{"vocab_size": 796, "attn_scale": 0.177, "init": "uniform", "optimizer": "soap_variant", "beta1": 0.95, "beta2": 0.95, "weight_decay": 0.0095, "lr_head": 0.011, "grad_clip": 0.5, "decay_shape": "cos", "batch_tokens": 16384, "seq_len": 256, "doc_mask": true}
Each number is 128 + 24 x the weight over its row's rms, rounded and kept within 0 to 255. Layers, rows and columns count from 0. The size above them is the row's rms in percent of the matrix's.

# layer 11 MLP down (transposed), 384x64, rms 0.565, rows 252-351, columns 0-31
size [101 105 110  92  96 109 107  94 113 115  87 111  94  97  91  99 104  95 104  91  94 122  91  68 125 108  83  80 100 103 109  92 113  98  96  97  94 114  93 115  84  73 106 105 110 114 103  86 105 102 108 102  97 107 103  99 100  86 102  96  84  94  88  99  75 107 107 103  94  96  92 102 113 102 101 102 102  93  95  85  91 106 105  94 105 112  95  73  91  77  84 107  95  81  94 110  94  97 105  92]
[[ 93 143 120  78 127 119  86  77 101 102 127 129 123 153 104 150 117 113 118 145  80 146 110 116 181 129  92 142 121 133 144 154]
 [125 127 107 149 119 135 100 135 134 166 175  89 129 135 132 104 148  76 124  87 131 155 111 118 161 129  90  94 143 132 109 113]
 [109 139 105 144 170  88 137 144 137 155 130 120 121 129  89 121 139  84  92  90 144 117 164 146 134 148 135 129 138  97 114 151]
 [129 157 140 117 135 157 148 145 132 101 148 135 146 143 107 126 110 109 117 188  85 204  93 100 108 137 171 153 138 134 137 104]
 [117 106 132  83 107 131 153  99  61 132 169 166 155 117 119 129 114 112 101 118 115 158 123 160 135 152 123  87 189 154  90 126]
 [166 136 161 132  86 128 108 106 111 125 157 149 145 163 125 171 142 137 153 113 147 111 113 152 143 134 115 147 179  76 107 184]
 [157 113 136 157 132 132 144 125 102 161 127 151 136 139 136 118 144 108 109 168 167  84 121 111 154 102 109  95 111 116 147 151]
 [139 116 118 105 123 186 135 140 113 149 155 141 125 103  90 151 131  97 134 158 117 143 132 119 105 129 134 124 148 159 120 189]
 [205 115 107 141 124 106 133 147  65  77 158 124 106  89 106 149 108 165 148 139 124 151 145 121 166 119 175  93 124 178 166 123]
 [103 168 130 121 161 148 153 152 129 119 124  93 164 144  73 101 131 135 101 119 100 100 106 124 125 119  66 151 177 170 111 104]
 [100 113 136 113 162 122 146 109 104 138 108 177 125 111 126 129 138  96 102  91 131 106 104 126 101 126 157 153 143  96 130 174]
 [116 115 129 170 111  87 127  85 166 146 165 124  93 157  90 142 161 127 105  98 129 153 120 131 147 171 122 107 135 106 131 119]
 [123 102 122  99 160 144 118 127 111 148 118 112  62 143  89 143 107 141 121 157 124 144 113 136 106  90 161 132 129 167 157 117]
 [139  92  70 170  94 140 128 107 141 103  81 119 139  95 180 158 117 126  95 142 141 129 129 119 123 179 141 132 164 121 185 131]
 [161 113 122 134 154 111 138 126  94 166  94 121 138 105 100 130 145  73 154 103  91 145 146 142  76 100  96 120 161 150 117 143]
 [178 115 172 136 101 156 107 102 123 141 129 129 156 177 143 120 117 180 108 152 124  99 123 124 140 115 136 128  98 147 153 140]
 [182 112 141 123 115 102  67 147 154 150 114 146 105  98 155  89 156 114  98 118 149 149 144 148 153 138 144 109 113 150 139  94]
 [122 138  97 107 126 165 105 143 133 114 161 131  95 188 116 115  96 156 112 100 120 136 148 100 123 130 126 159 121 157 128 144]
 [146 136 134 156 130 101 102 116  93 173 127 114  67 130 160 144 138 139 114 137 168 110 126 130 139  96 165 155 144 141 128 107]
 [119 114 159 148 129 136  45 166 100 140 117 154 140 125 146 104 138 121  94 118 117  92 104 114 165 180 113 140 111 172 107 148]
 [139 174 159 158  99 129  62 148 113 142 116 115 139 130 126 141 147  97  93 113 106 129 129  86 119 146 136 170 131 142 129 136]
 [108 104 143 121 130  88 112 164 120 115 154 141 129 102 125 111 136  85 111 107 161 125 115 166 126 133  92 152  95 126 100 160]
 [132 138 123 140 130 173 103  77 119 146 118 151 146 163 159 147 126 125 113 153  99 116 132 127  83 155 128 173 116 124 106 119]
 [162 114 106  74 126 127 120  91 131 169 165 138 144 133 158 129 140 121 130 130 126 132 116 140 109 162 134 122 170 141 125 147]
 [103 134 149 126 146  72 137 158 168 104  87 142 128 134 133 120  91 139 107 142 134 137 149 123 117 161 130 109 122 105 126 107]
 [104 118 117  97 147 126 138 131 199 169 166 114 106 155 155 117 129 160 159  72 163 173 143  91 107 102 139 133 122 123 137 111]
 [123 130 149 109 141 141 144 146 153 176 153 110 184 151 105 116 170  93 100  98 111 119 123 165 120 114 133 138 112  88  91 124]
 [ 96 116 157  96  63 125 126 122 131 158 108 148 117  81 144  99 135 130  75 111 113 133 167 144 104 129 110 110  88 148  94 160]
 [ 82 102 123 148  73 138 159  92 118 129 100 156 120 112 109 155 122 122 171 170 168 123 116 124 143 152  89 124 105 107 140 127]
 [155 114 165 124 144 133 153 117 106 185 139 142 129 127 110 142 116  89 106  85 124 103 150 120 102 138 100 109 139 156 152 134]
 [108 109 113 128 163 134 141 103 114  99 154  92 134 140 130 133 119 112 134 207 112 125 158 148 134 145 130 138 114 133 161 148]
 [106  99 122 176 109  97 106 128 130 142 150 161 112 166 123 169  96 102  98 140 150  91 127 107 113 138  78 134 139 130 152 133]
 [100 110 129 104 105  99 156 157 135 114 120 129 113 127 140 141 153 126 109 103 101 133 118 164 109 180 135 184 132 119 128 108]
 [102  77 139 123 105 138 102 146 173  99 143 142 147 135 179  82 120 159 138 112 127  72 108  99 110 113 125 114 148 145 128 127]
 [135 124 139 119 148  75 126 167 100 119 139 124 126 143 153 131 109 121 146 125 126 149 144 112 112 124 143 133 103 122 105 103]
 [125 143 142 157 148 134  94 135 116 140 148  91 107 121 151 151 144 148 166 127 112 121 117 124 116 131 124 132 153 170 129 144]
 [135 141 114 108 133  90  85 135 135 124 131 101  88 124 133 125 125 140 126 122 115 128 108 129  82 121 110  83 134 144 115 188]
 [ 84 139 132 109 153 138 162 156 110 116 109 145 157  83 147 109 121 152 147  87 115 137 106 118 151 124 140 101 158 107 164 163]
 [149 112 135 144 136  97 159 150 125 137 180 142 112 131 158 126  77 158 136 157 129 115 145 110 131  95 127 139 159 159  96 132]
 [164 106 130 133 114 122 146 135  66 176 140 139 140 156 164 100  95 177 123 138 100 136 126 128 141 138 128 148 127 123 102 139]
 [113 103 100  86 147  69 128  95 114 147 126 134 114 161  97 141 109 120 108 139 108 101 125 180  84 129 140 130 148  81 108 142]
 [104 107 129  93 126 130  96 103  94 158 116 159 126  97 135 130  89  80 141 119 123 145  96 135 131 147 148  92 156 157 158 151]
 [159  74 130 113 168 120 139 167 124  97 111 139 165 138 144 111 137 117 124 163  77 129 129 101 139 144 149 143 128 145 112 165]
 [132  99  95  87 108 111 120 160 133 129 147 130 105 131 150 141 122 150 110 136 111 101 126 100 138 135 114  83 123 168 119 180]
 [ 94 116 125 141 157  86 134 135 106 125 109 117 204 142  90 134 104 133 144 142 164 144 125 154 120 173 102 111 133 132 107 137]
 [ 90  99 108 141 136 157 127 136 119 128 153 104 114 116 177 119 102  69 108 159 124 152 122 148 131 125 157 133 164 138  72 157]
 [103 120 112 136 164 131 165 141 110 106 124 151  95  95 108 137 105 108 147 117 144 173  92 143 145 126  78 106  85 120 151 168]
 [108 118 150 146 133 170 141 101  80 132 102 125 185 130 116 130 161 110 151 101 131 129  81 146 149 150 120  94 133 144 153 114]
 [188 147 137 157 108 127 161 129 126 162 115 109 113 110 126 136 172 144 134 154 100 158 131 156  62 101 135 136 154 142 118 116]
 [109 146 128 113 100 129 125 139 106 125 169 127 119 130 152 127 161 130 119 137 149 136 104 144 129 143 121 150 138 162 173 129]
 [148 139 110 166 117 111  84 164 167 143 140 159  85 122 137 112 120 119 140 106 125 110 150 119 145 129  96 134 113 132  91 141]
 [121  92 135 118 136 137 129 123 121 131 181 126 163 130 119 135 129 155 129 164 106  76  82 107 163  84 160 130 132 127 138 155]
 [112 132 124 101 123  80 129 146 103 124 119 111 101 128 157 145 128 117 128 105 149 126  82 103 156 142 152 100 126  61 133  94]
 [122 143 131 119  87 117 174 100  84 156 130 158 109  94 136  96 154  91  99 100 147 116 133 152  98 112 123 143  91 125  94 146]
 [104 136 129 157 140 150 101  87 131 168 109 153  96 103  84 146 120 168 151 160 144 136 118 153 113 108 144 103 127 123 149 156]
 [128 133 137 143 155 115 152 104 116 146 130 116 113 119  94 131 104 148 132 102 147 143 120 143 118 127  97 117 143 160 138 150]
 [116 110 121 134 109 115 143 122 114 116 162 170 144 114 137 101 127 116 106 151 110 120 128 113 165 144 132 124 174 155 110 158]
 [189 111 140 126 171  89 135  77 110 160 162 117 140 134 125 125 112 127 135  86 132 144 105 158 102 121 124 133 147 123 148 119]
 [164 135 156 106 159 144 108  83 140 128 121 123 126 180 156 132 119 135 109 138 156  98 142  84 110 111 130 157 128 105 146 129]
 [145  70 150  96 107  67 113 133 136 136 150 135 116 121 113 175 117 178 130 138 161 137 137 108 123 125 128 151 154  92 163 121]
 [124 122 137 174 123 106  99 110 113 141 144  80 112 133 143 147 143 113 116 169 134 147 162 103 104  82 151 130 141 131 155 102]
 [147 172 110 122  83 114 147 137 158 132 149 128 179 122 136 138 144 115 138  82 150 110 117 146 146  99 161  83 126 154 117 129]
 [115 128 131 174 140 125 132 153 109 139 108 131 147 151 150 131 124 147 124 136 107 150  99 117 125 175 120 146 168 178 121 138]
 [130  99 106  93 131  60 119 150 122 139 131 122 140 158 165 159 132 105 144 105 162 138 130 104  98 133 151 137 185 118 146 101]
 [166 136 121 113 113 153 111 131 130 158 118 153 144 122 140 132 131 102 167 120  87 127 119 107  64 110 164 168 154 166 127 163]
 [127 124 159 128 166 162 114 102 110 132 176 149 136  96 128 118  95  91 109 173  98 142 131 100 136 108 139 152 150 122 119 138]
 [130 181 130  61 140 133 134 139 146  73 116 114  90  96 147  89 134 115 154  91 123 119 107 120 147 142 103 143 139 133 131 145]
 [137 116 137 187 114 127 195 123 143 124 144 126 155 153 138 131 143 113 110 140  99 144 172 142 108 137 130 110 171 165 133  92]
 [ 97 119 110  90 133 160 103  74 110 124 118 102  98 105 123 171 128 154 118 119 165 102 104  87 145 167 164 139 131 137 106 134]
 [128 168 141 153 137  98 120 140 127 147  97 141 145 146  87 122  92 119 150 103 128 150 147 100  75 120 184 130 114 104 129 129]
 [120 125 117 123 144 109 163 114 101 112 142  86 138 136  90 134 106 163 127 122  78 130 103 119  92 122  49 136 147 120 128 115]
 [117 147 175 154 119 139 138 110 165 134 140 140  98 164 140 147 152 120 104 112 129  74 131 125 145 127 132 118 118 123 153 134]
 [165 116 156 154 138 140 166 127  88 108 166 128 163 176 107 145 110 164 161 109 144 136 131 146 131 116 181 141 105  77 131 139]
 [ 99 127 140 151 118 136 146 139 165 155 155 109 132 144 103 144 152 134 124 108 109 143 106 144 134 179 187 114 136 135  71 126]
 [118 107 154 141 114 126 108 104  85 156 140 102 144 133  97 139 118  87 156 144 134 132 138 191  88 152 132 115 169 140 142  92]
 [151 106 118 106 137 149 125  85 143 129 118 106 107 147 124 146 116 153 158 115 150 129 108 123 148 172 106 160 115 167 118 146]
 [108 150 128 154 101 154 132 114 136 131  62 172 149 124 137 136 139 139 120 136  88 104 153 109 122 171 112  96 100 123 117 142]
 [134 100 154 165 147 103 122  99 173 161 107 135 150 132 120 145 140 145 117 133 113 146 113 104 140 110 127 109 170 112 123 142]
 [102 105 132 110 137 168 140 141  95 128 152 117 158 171 116 133 114 125 147 122 173 161 171 140 146 158 182 151 122 107 111  82]
 [148 140 124 173 134 154 120 134 166 168  99  83 121 146 110 136 146 131 145 104 142  91 140 126 100 123 110  76 108 107 131 110]
 [150 160 102 111 125 144 106 153 120 148 102  89 152 123 154 140 104 152 194 114 139 104 148 117 121 132 170 139 151 130 176 142]
 [ 62 125 145 139 132 120 113 117 115 119 109 136 117 116 142 113 112  75 137 116 145 105 138 125 138 135 145 122 144 141 174 104]
 [171 129 119  95 122 106 132  91 118 111 122 123 133 181 109 145  84  90 127 154 145 135 113  90 149 130 133 118 169 125 135 160]
 [108 148 103  99 143 142 156 131 162 131 160 125  97 164 111 119 110 144 119 133 108 122 143 127 162 141 103 160 122 149  67 136]
 [134 133 156 131 127 117 113  97  73 118 138 116 100 123 179 115 117 122  74 178 141 103 132 126 113 143  92 126 125 150 147 150]
 [ 98 109 121 131 117 148 129 117 122 171 106 123 140 109 107 106 124 132 112 118 125  85 189 139 133 120  96 188 106 111 122 109]
 [181 122  68 122  95  89 133 139  73 110 146 119 149 142 153 142 130 149 162  98 135 133 138 170 106  92 139 188 126 103 134 158]
 [111 128 138  84 120 146  97  91 150 149 120 104 152 156 104 129 159 125 105 146 137 111 131 135 112 133 123 139 166 103 147 151]
 [148 142 119 156 102 149 112 203 166 114 105 124 156 137 126  98 153 121 104 142 146 123  99 160 144 115 148 148 121  95 118 116]
 [121 126 125 190 115 153 154 106 115 173 146 178 137 140 126 112  95 152 118 103 132 132  90 164 104 155 132 131 178 104 180 145]
 [132 105 157  47 142 113 134 131 126 139  69 145 150  95 124 133 119 162 157 132 171 118 159 115 135 138 141 142 164 121 138 117]
 [126 130 134 127  99 126 125 152 107  79 185 149 138 108 166  98 132 124 144  91 144 157 157 119 127 120 130 130 105  86 176 138]
 [144 124 119 140 127 124 114 151 138 115 109 103 122 159 151 115 148 134 150 141 121 130 104 126  96 127 127  92 146 145 111  72]
 [109 107 128 139  88 134 133 169 115 139 133  79 117 117 180 153 144  94 119 112  61 137 147  95 128 156 130 129 165 108 152 158]
 [127  95 104 101 145 149 167 119 137 114 109 150 138  88 153 105 124 148 132 120 123 157 144 142 120 185 149 139 165 143 131 115]
 [152 133 105 141 100  91 130 133 158 131 126 116 142 123 102 136 187 104 152 137  94 168 130 110 130 139 138 161 109 132 102 188]
 [144 101 125 141 131 112 132 133 100 128 118 124 150 133 123 135 142 142 161 104 175 136 129 160  79 132 140 126 124  99 152 165]
 [139 112 161 150 127 118 160  78 136 115 120 138 126 126  79 133 175 172 142 124 158 160 129 144 124 106 119  83 177 117 150 145]
 [ 88 148 121 152 141 113 119 111 146 100 159 148 160 132 155 123 112  98 112 133 133  90 120 118 186 120 106 128 159 118 125 106]
 [105 107  91 107 136 162 145 114 143 160 131 137 161  73  95 135 128 155 110 138 137 121 137 135 152 105 134 125 151 136 103 165]]
# layer 11 MLP up, 384x64, rms 0.534, rows 253-352, columns 0-31
size [105 109 101  88 103 103 104  94 109  89 108  92 108  98  84 101  93  95  95 103 113 102  73 110  95  95  98 111  99  98  91 106 105 114 104 105 107 105 104  84  80 101  95 101 112 107  98 102 101 106  99  99 108 100 103  93  99  99  96  95  90 105 101  93 102  93 105  93  92 106 101 105 100 103 101 106 106  93  91  94  98 102  98 115  90  92  90 100 100  90 107  98  84 105  99 107 100 110  95  95]
[[140  90 157 146 120 148 145 122 109 105  79 172 130 125 131  94 116 185 166 122 141 136 149  80 159 139 122 164 131 109 148 138]
 [111 168 124 115 109  79 150 137 106 112 105 102  98 127 115 131 161 103 128  95 124 156 198 140 138 148 122 151 146 115 119 162]
 [192 120 121 159 130 104 123 121 126 134  71 150 154 152 109 109 110 152 144 113 135 156 123 161 121  89  94 122  90 116 159 118]
 [117  92 155 168  83 145 128 160 140 111 134  87 103 108  84 108 164 101 116  90 151  78 103 105 146 122 144 120 138 133  97 111]
 [140 147 159  94 161 111 110 100  79 110  98 139 156 169 152 160 129 177 100 146 127 117 142 103  86 130 156 142 151 152 124 113]
 [135  93 114 147 123 119 144 138  74 118 102 140 164  84 128 138 128 125 134 108 116 157 140 150 137  66  89 155 166 146 108 160]
 [134 103  92 149 139  96 124 153 128 131  92 155 127  97 179 128 117 143 132 154 114 149 165 109 155 102 123 163 108 120 163 154]
 [160 112 120 133 133 108 126 124 144 138 116 108 137 105 103 100 162 126 127 158  82  81 124 101 128 116 125 130  94 163 146 119]
 [135  89 114 134 105 101  95 153 117 138 104 152 109 108 141 144  91 123 135 145 156 119 110 106 173 159 179 156 124 118 126 122]
 [125  79 139 153 117 141 118 138 119 134 129 120 117 108 130 136 103 108 120  87 111 148 163 154 156 103  99 141  97 132 130 147]
 [126 162 149 120  61 103 112 122 149 149 130 102 116 131  84 126 109 129  93 106 106 163 151  81 110 103 110 150 122 129  92 141]
 [121 183 148 150 122 104 179 121 116  79 121 126 130 156 140 144 121 149 173  62 121 111 146 119 157 160 109 133 135 103 123 139]
 [151 148 165 153  97 131 158 111  90 120 121  88 125 121 110 133 145 121 154 133 143  96  63 132 110 108  94 111  92 122  69 121]
 [152 172 135 149 135 117 214 137 143 125 131 137 166 113 136  96 134 156 171 158 118  69  94 107 134 149 148 129  98 142 137 123]
 [114 104 128 165 113 107 139 132 161 165 125 100 163 161 139 140 150 169  98 123 109 123 117 146 138 150 105 142 171 123 137 117]
 [114 106 172 141 158 113  99 145 113 120 141 150 108  60 162  90 139 139 132 119  92  85 156 139 105 155 112 142 139 154 134 105]
 [ 94 128 113 138 118 135 126 137  85 138 111 112 140 129  85 126 132 149 167 117 160 155 150 161 144 120 159 140  94 157 117  98]
 [104 152 124 109 105 158 151 128 117 104 105 159 130 153  89 125 113 148 168 132 112 134 114 160 107 153 103 126 104 125 119 148]
 [109 108 116 131 127 111 173 183 166 141 113 104 103 115 101 115 109 132 116 108 136 159 144 143 129 106 159 122 129 113 152  88]
 [154 184  87 152 106 162 154  88 126 158 110 111 119 101  99 131 131 130 132 185 132 141 126 113 107 124 103 160 122 152 136 132]
 [152 127 141 119 122 135  90 141 129  82  90 130 170 154 170 166 128 163 111 117 105 164 138  95 142 153 126 135 165  95 156 109]
 [136 120 120  96 114 110  93 173 146 152 140 108 107 117 110 103  85 115 152 119 113 153 125 143 123 158 107 129 147 142 131 134]
 [104 126 144  54 153 111 174 112 116 129 121 128 110 117 100 127 119 140 143 117 121 164  92 129 143  85  88  90 116 152 119 120]
 [127 121 132 131 121  95 117 128 152  81 110 114 140 129 112 135 130 134  89 170 127 101 135 145 167 129 159 132 141  98 167 157]
 [151 124 159 165 150 107 130 132 119 109 152  98 102 112 135 116 147 137 122 102 111 113  88  71 154 125 133 130 143 136 100 120]
 [166 138 150  94 105 150 133 119 143 108 123 137 128 132 135 109 163 170 108 134 133 137 128 123 149  98  74 166  93 157 104 154]
 [146 179 118 134 135  98 146 141 150 104 125 138 149 109 118 175 105 120 183 135 129  96  67 119 128 104 130 114 168 135 118 122]
 [109 145 136  82 154 151 148 124 117 108 136 111 135 146  96 108 118 154 103  91  96 140  99 109 111 106 162 145 152  85  89 131]
 [144 117 139 128 155 160 178 108 163 127 145 109 146 110  72 100 127 130 108 105 104 135 197 138  97 127 120 134 148 154 106 118]
 [118 131  90 127 162 131 152 169 143 137 131 143 107 134 132 144 150 116 142 144 166 161  98 108 124 112 134 114 111 125 151  80]
 [169 151 123 130 149 138 162 140 155 113  94 170 115 109 124 105 132 155 137 115 128 102  88 160 132 110 150  93 120 108 139  94]
 [ 99 129 117 110 106  88 137 121 121 139 117 171 176 160 107 142 154 158 150 120 153 159 112 108 140 121 136 158 119  72 122 122]
 [164 114  98 125 141 104 128 106 138 158 151  93 149 110  90 114 158 144 129 136  93 140 173 135 125 127 140 170 153 164 114 145]
 [ 81 129 152 148 112 145 102 110 112 171  88 162 122 107  84 127 108 137 124 146 128 103 116 118 140  85 125 129 176 139 141 100]
 [124 143 168 162 180 106 135 105 117  96 182 113 151 143 110 154 133  87 143 135 123 170 108 127 119 131 114 108 160 143 106 138]
 [139 107 131 128 131 147 136 177 118 153 147 163 141 125 102 116 120 102 158 154 169 142  95 116 150 129  85 145  95 137 113  88]
 [ 94 132 157 130 108 147 127 127 134  76 158 164 160 114 137 151 138 158 138 167 185 126  88  96 112 133 152 128 133  87  89 107]
 [151 122 147  86 136 121  99 146 152 134  97 111 154 153 106 143 162 111 166 132 122 130 113 114 151 142 153 141  93 134 130 155]
 [114 133 117 110 133 143 138 110 127 133 159 104 111 118 110 155 135 135 118 143  99 118 131 110 152  67 161 124 126 131 150  88]
 [131 108 172 140 131 174 149  67 142  86  99 116 100  83 121 121  92 133 136 101 134 155 164 127 134 153 128 124 141 160 111  95]
 [130 138 136 122 124  99 146 102 130 122 134 135 119 148 133 157 170 190 157 111 147 140 138 121 113  67 108 144 140 110  86  97]
 [164 161 147 113 154 143 175 145 148 130 111 143 116 119 160 124 110  92  63 135 123 155 111 124 101 135 100  99 124 131 125  98]
 [117 121 166 106 144  78 104 142 145 143 146 151  71 140 163 160 126 102 105 131  98 118 141 161 165 124 178  85 143 159 122 129]
 [126 101 132 123 109 147 170 127 150 127 101  83 115  86 112 117 119 132 142 128  78 140 191 113 141 154 148 144 108 138 121 154]
 [140 125 132 168  78 106 121  99 115 162 123 115 120 122 147 162  44 128 151 105 167 109 124 132 137 100 149 127 128 145 138 106]
 [140 127 113 160 133  82 132 161 107 111 121 133 115 145 153 106 156 108 131 108  81 121 114 133 114 125 147  90 155 116 159 139]
 [123 142 109 161 147  80 150 152 120 158  87 140 123  93 126 139  87  79 146 163 118 107 152 118 115 107 165 102 155 128 111  99]
 [101 168 118  75 121 131 134 116  77  85  79 176 152 103 140 135 120 115 131 154 118 145 118  98 139 123 113 124 162 176 133 106]
 [149 138  79 150 126  82 134 133 120 135 146 114  55  77  88 157 120 116 136 115 113 135  96 122 148 139 129 152 164 133 157  85]
 [139  90 139 120 119 132 136 136 138  91 154 182 149  93 134  98 133 110 113 122 121 151 163 121 132  84 121 140 111 193 134 145]
 [144 176 135  99 160 128 122 107  97 110 142  78 124 168 126 126 122 119 116 152 125 129 173 123 114 146 134 135  99 140 181  94]
 [142 128 108 137 162 131 132 154 131  86 145 146 133 140 132 104 160 179 144 137  91 103 140 144 158 130  84 118 139 167 110 140]
 [134 100 125 129 145 135 130 101 137 115 113 128 103  95 108 148 165 157 115 152 124 123 110 118 108 132 140 111 123 103 164 106]
 [111 123 102  94  95 133 169 150 133 135 118 160 165 128 103  92 144 115 142 161  96 152 128  76 118  85 178 136 130 129 110 167]
 [140 115 139 101  87 167 170 117 156 126 143 110 105 149 118 122 150 157 146 108 145 104 172 136 118  92 139 127 147 134 180 141]
 [100  97 148 149  99 120 120 153 132 120 129 159 107 124 119 146 156  85 147 111 149  78 132  87 140 111 115 161 130 179 128 147]
 [146 131 150 162 127  97 161 131  96 116 114 136 124 160 167 104 169 135 152 107 156 118 126 146  90 149 114 146 118 167 136 136]
 [138 161 146 114 117  86 112 157  53 131  87 158  93 110 137 140  94  85 164 153 144 127 167 149 123 116 156 154 116 132 130  96]
 [120 154 151 134 125 114 135 124 124 127 107 173 118 110  78  99 144  74 101 125 112 127 120 151 146 121 105  85 162 156 111 117]
 [118 134  96  81 171 113 127 154 140 107 136 134 166 105 132 123 188 125 161 112 108 100 133 153 169  91 150 129 135 125 163 107]
 [105 119 134 137 107 112  84 114 112 119 161 146  80 113 147 139 149 109 171 166 113 129 135 140 120 108 165 150 147 127  85 140]
 [110 146 150 145 180 126 121 163 114 113 141 122 110 153 129 145 156 148 105 134 119 108 129 132 146 112 115 149 103 136 102 100]
 [125 151 147 127 127 120  95 131 140 129  97 157 113  91 112 102 117 132  90 115 116 167 130 167 144 117 101 133 119 127  83  82]
 [141  97 153 125 145 120 136 150 106 119 121 134 137 148 173 120 128 150 127 125 134 118  93 162 160 144  68 126 108 119 122 104]
 [138 132 128 118  77 120 108  93 129  91  91 130 139  96 148 116 153 117 127  89 145 136 102 152 107  94 148 154 150  97 147 106]
 [127  75 163 136 137 150 131 159 136 135 161 136 138  69 137 125 133  89 158 172 135  97 108 140 147 140  87 138 163 137 119  87]
 [118 167 161 117 132 117 146 139 145 122 138 148 106 109 136 132 148 171 164 138 112 118 127 113 123  84 149 135  99 134 118 143]
 [116 117 140 114 138  90 182 156 131 155 129 112 108 139 129 118 162 141 107 131 139  99 166 126 109 111  99 135 140  99 133  87]
 [114 147 107 105 134 110 146 122 118 141 127 170 135 110 110 176  98  94 151 121 146 178 142 153 108 146 125 128  78 155  97 104]
 [110 128 154 106 152  99 134 142  90 159 108 174 114 113 122 130  64 112 117 133 159 112 112 151 122  81 168 133 112 110 115 117]
 [147 112 145 146  96  88 159 162 128 132 146 136 109 103 141 168  96 156  90 127 169 139 139 123 145 102 115 153 160 136 121 144]
 [162 121 138 136 137 151 147 122 117  93  96 111 174 124 130 178 154 138 118 118 139 114 137 160 156 118 123 118 165 157 118 129]
 [121 120 148 133 169 143 166  93 117 174 128 134  84 139 116 141 102 154 161 126 120 144 138  91 127 102 111 147 103 112 117 107]
 [136 115 115 133 159  80 150 115 160 141 133 116 144 118 160 168 118 140 122 106 127 150 134  55 161 136  99 117 123 159 147 139]
 [133 147 161 156 142 135 114  73 122 170 111 126 121 159 120 102 148 129  87  88 104 150 137 166 130 102 133 140 121 154 107 108]
 [153 150 139 150 102 108 130 110 119 162 136 114 113 122 118  98 121 104 106  79 110 174 121 135 111 108  98 143 170 159 150 170]
 [140 137 138 122 130 136 120 149 119  95 128 173  97 119  82  78 106 156 145 123 129 150 114 105 171  96 125 149 147 112 144 144]
 [160 120 160 146 153 182 151 135 111 193 128 139 165 124 109 110 152 160 120 148 138  99 102 123 146 100 138 125 116 128 111 117]
 [143 125 136 121  98  98  88 105 111 147  92 135 102 179 104  78 126 168  90 135 112 137 138 114 152 118 175 131 114 124 124 106]
 [172 114 113 156 113 127 102 119 114  99 123 123 126 133 110 180  89 145 107  80 168 160 155 110 115 135 132 182 148 137 118 102]
 [121 149 162 111  93 146 164 111 130 128  92 151 165 109 108 101 185 156 152  99 116 127 132 152 131 109 142 124 132 138  83 118]
 [109 153 132 106 113 148 173  98 148 122 150 117 121 146 124 135 109 152  69 140  68 115 135 145 142 151 112 155 170 140 111 119]
 [118 123 130 129  78 114 126 138 122 172 154  97 132 143 106 115 123 125 114 100 131 108 163 123 190 105 130 119 167 121 171 150]
 [115 123 122 116 110 125 107 106 123 150 164 115 121 121 110 149 151 161 127 159 137 147 139 120 139 101 169 139 136 167 117 119]
 [109 109 164 162 148  95 164 159 140 143 162 133 110 110  92 155  99 109 127 131 140 127 120 120 135 143 155 124 117 116 168 111]
 [ 86 159 105 135 137 128 155 159 107 126 146 121 137 158 133 135 145  91 137 135 109 131  90 197 120 128 119 148 101 142 105 139]
 [152 112 142 104 181 110 139 111 163 130 143 112  94 136 138 136 120 123 105 133 102 146 117  54 101 126 127 152 160 141 138 129]
 [126 109 175 172 144 154 127  88 126 129 173 130  99 110 122 106 128 117 102 144 153 163 136 105 151 135  83 120 135 137 106 115]
 [146 154 110 114 144 146 120 116 129  99 113  97 113 116 118 133 137 110 131  92 117 115  64 112 124 131 150 107 108 145  78 135]
 [133 132 143 100 122 102 115 123 124 150 171 145 112 136  95 160 154 151 103 127  93 126 122 145 161  78 164 111 115 126 155 123]
 [117 154 160 127 144 139  92 100 115 166 110 133 113 133 129 135 176 120 104 178 143 139 134 100 116 126  83 118 143 126  84 118]
 [115 184 105 150 130 146 108 115 158 114 141 121 131 119 165 162 159 111 125 122 133 105 132  94 139 127 111 112  87 132 170 111]
 [140 132  90 128 156 136 132 159 126 146 104 176 126 107 110 118 125 159 125 127 179 133 107 133 114 134 127 130 132 116 144 103]
 [102 153 109 153  97  90 146 159 158 112 114 149 149 174 125 126 107 105 133  75 139 119 126 107 140 149 148 159 118 121 116 122]
 [178  99 141 131  88  97 148 153 157 105 120 157 138 107 114  99 129 133  95 119 169 119 127 128 145 139 139 121 128 135 136  86]
 [163 119 125 131  69 104 120 146 110 133 115 132 109  75  96 121  84 180 140 144 129 139 130 112 138 101 131 116 114 147  85 127]
 [155 150 155 137 108 104 126  75 129 139 112 123  87 147 111 128 151 131  98 139  88 120  90 153 157 137 133 172 143 163 119 111]
 [175 143  97 135 131 149 136 165 131 137 128 152  99 117 121 120 115  96 119 123  73 137 130 146 157 148 111 167 127 149  93 124]
 [147 121 152 122 160 141 111 142  79 142 130 138 121 132 126 163 131 159 162  92 132 137 156 120 120 133 154 123 161 114 102 100]
 [106 106 155 108 187 150 116 149 142 141  96  57 131 120 123 159  77 121 111 120 107 139 126 118 141 120 163 147 141 123 119 127]]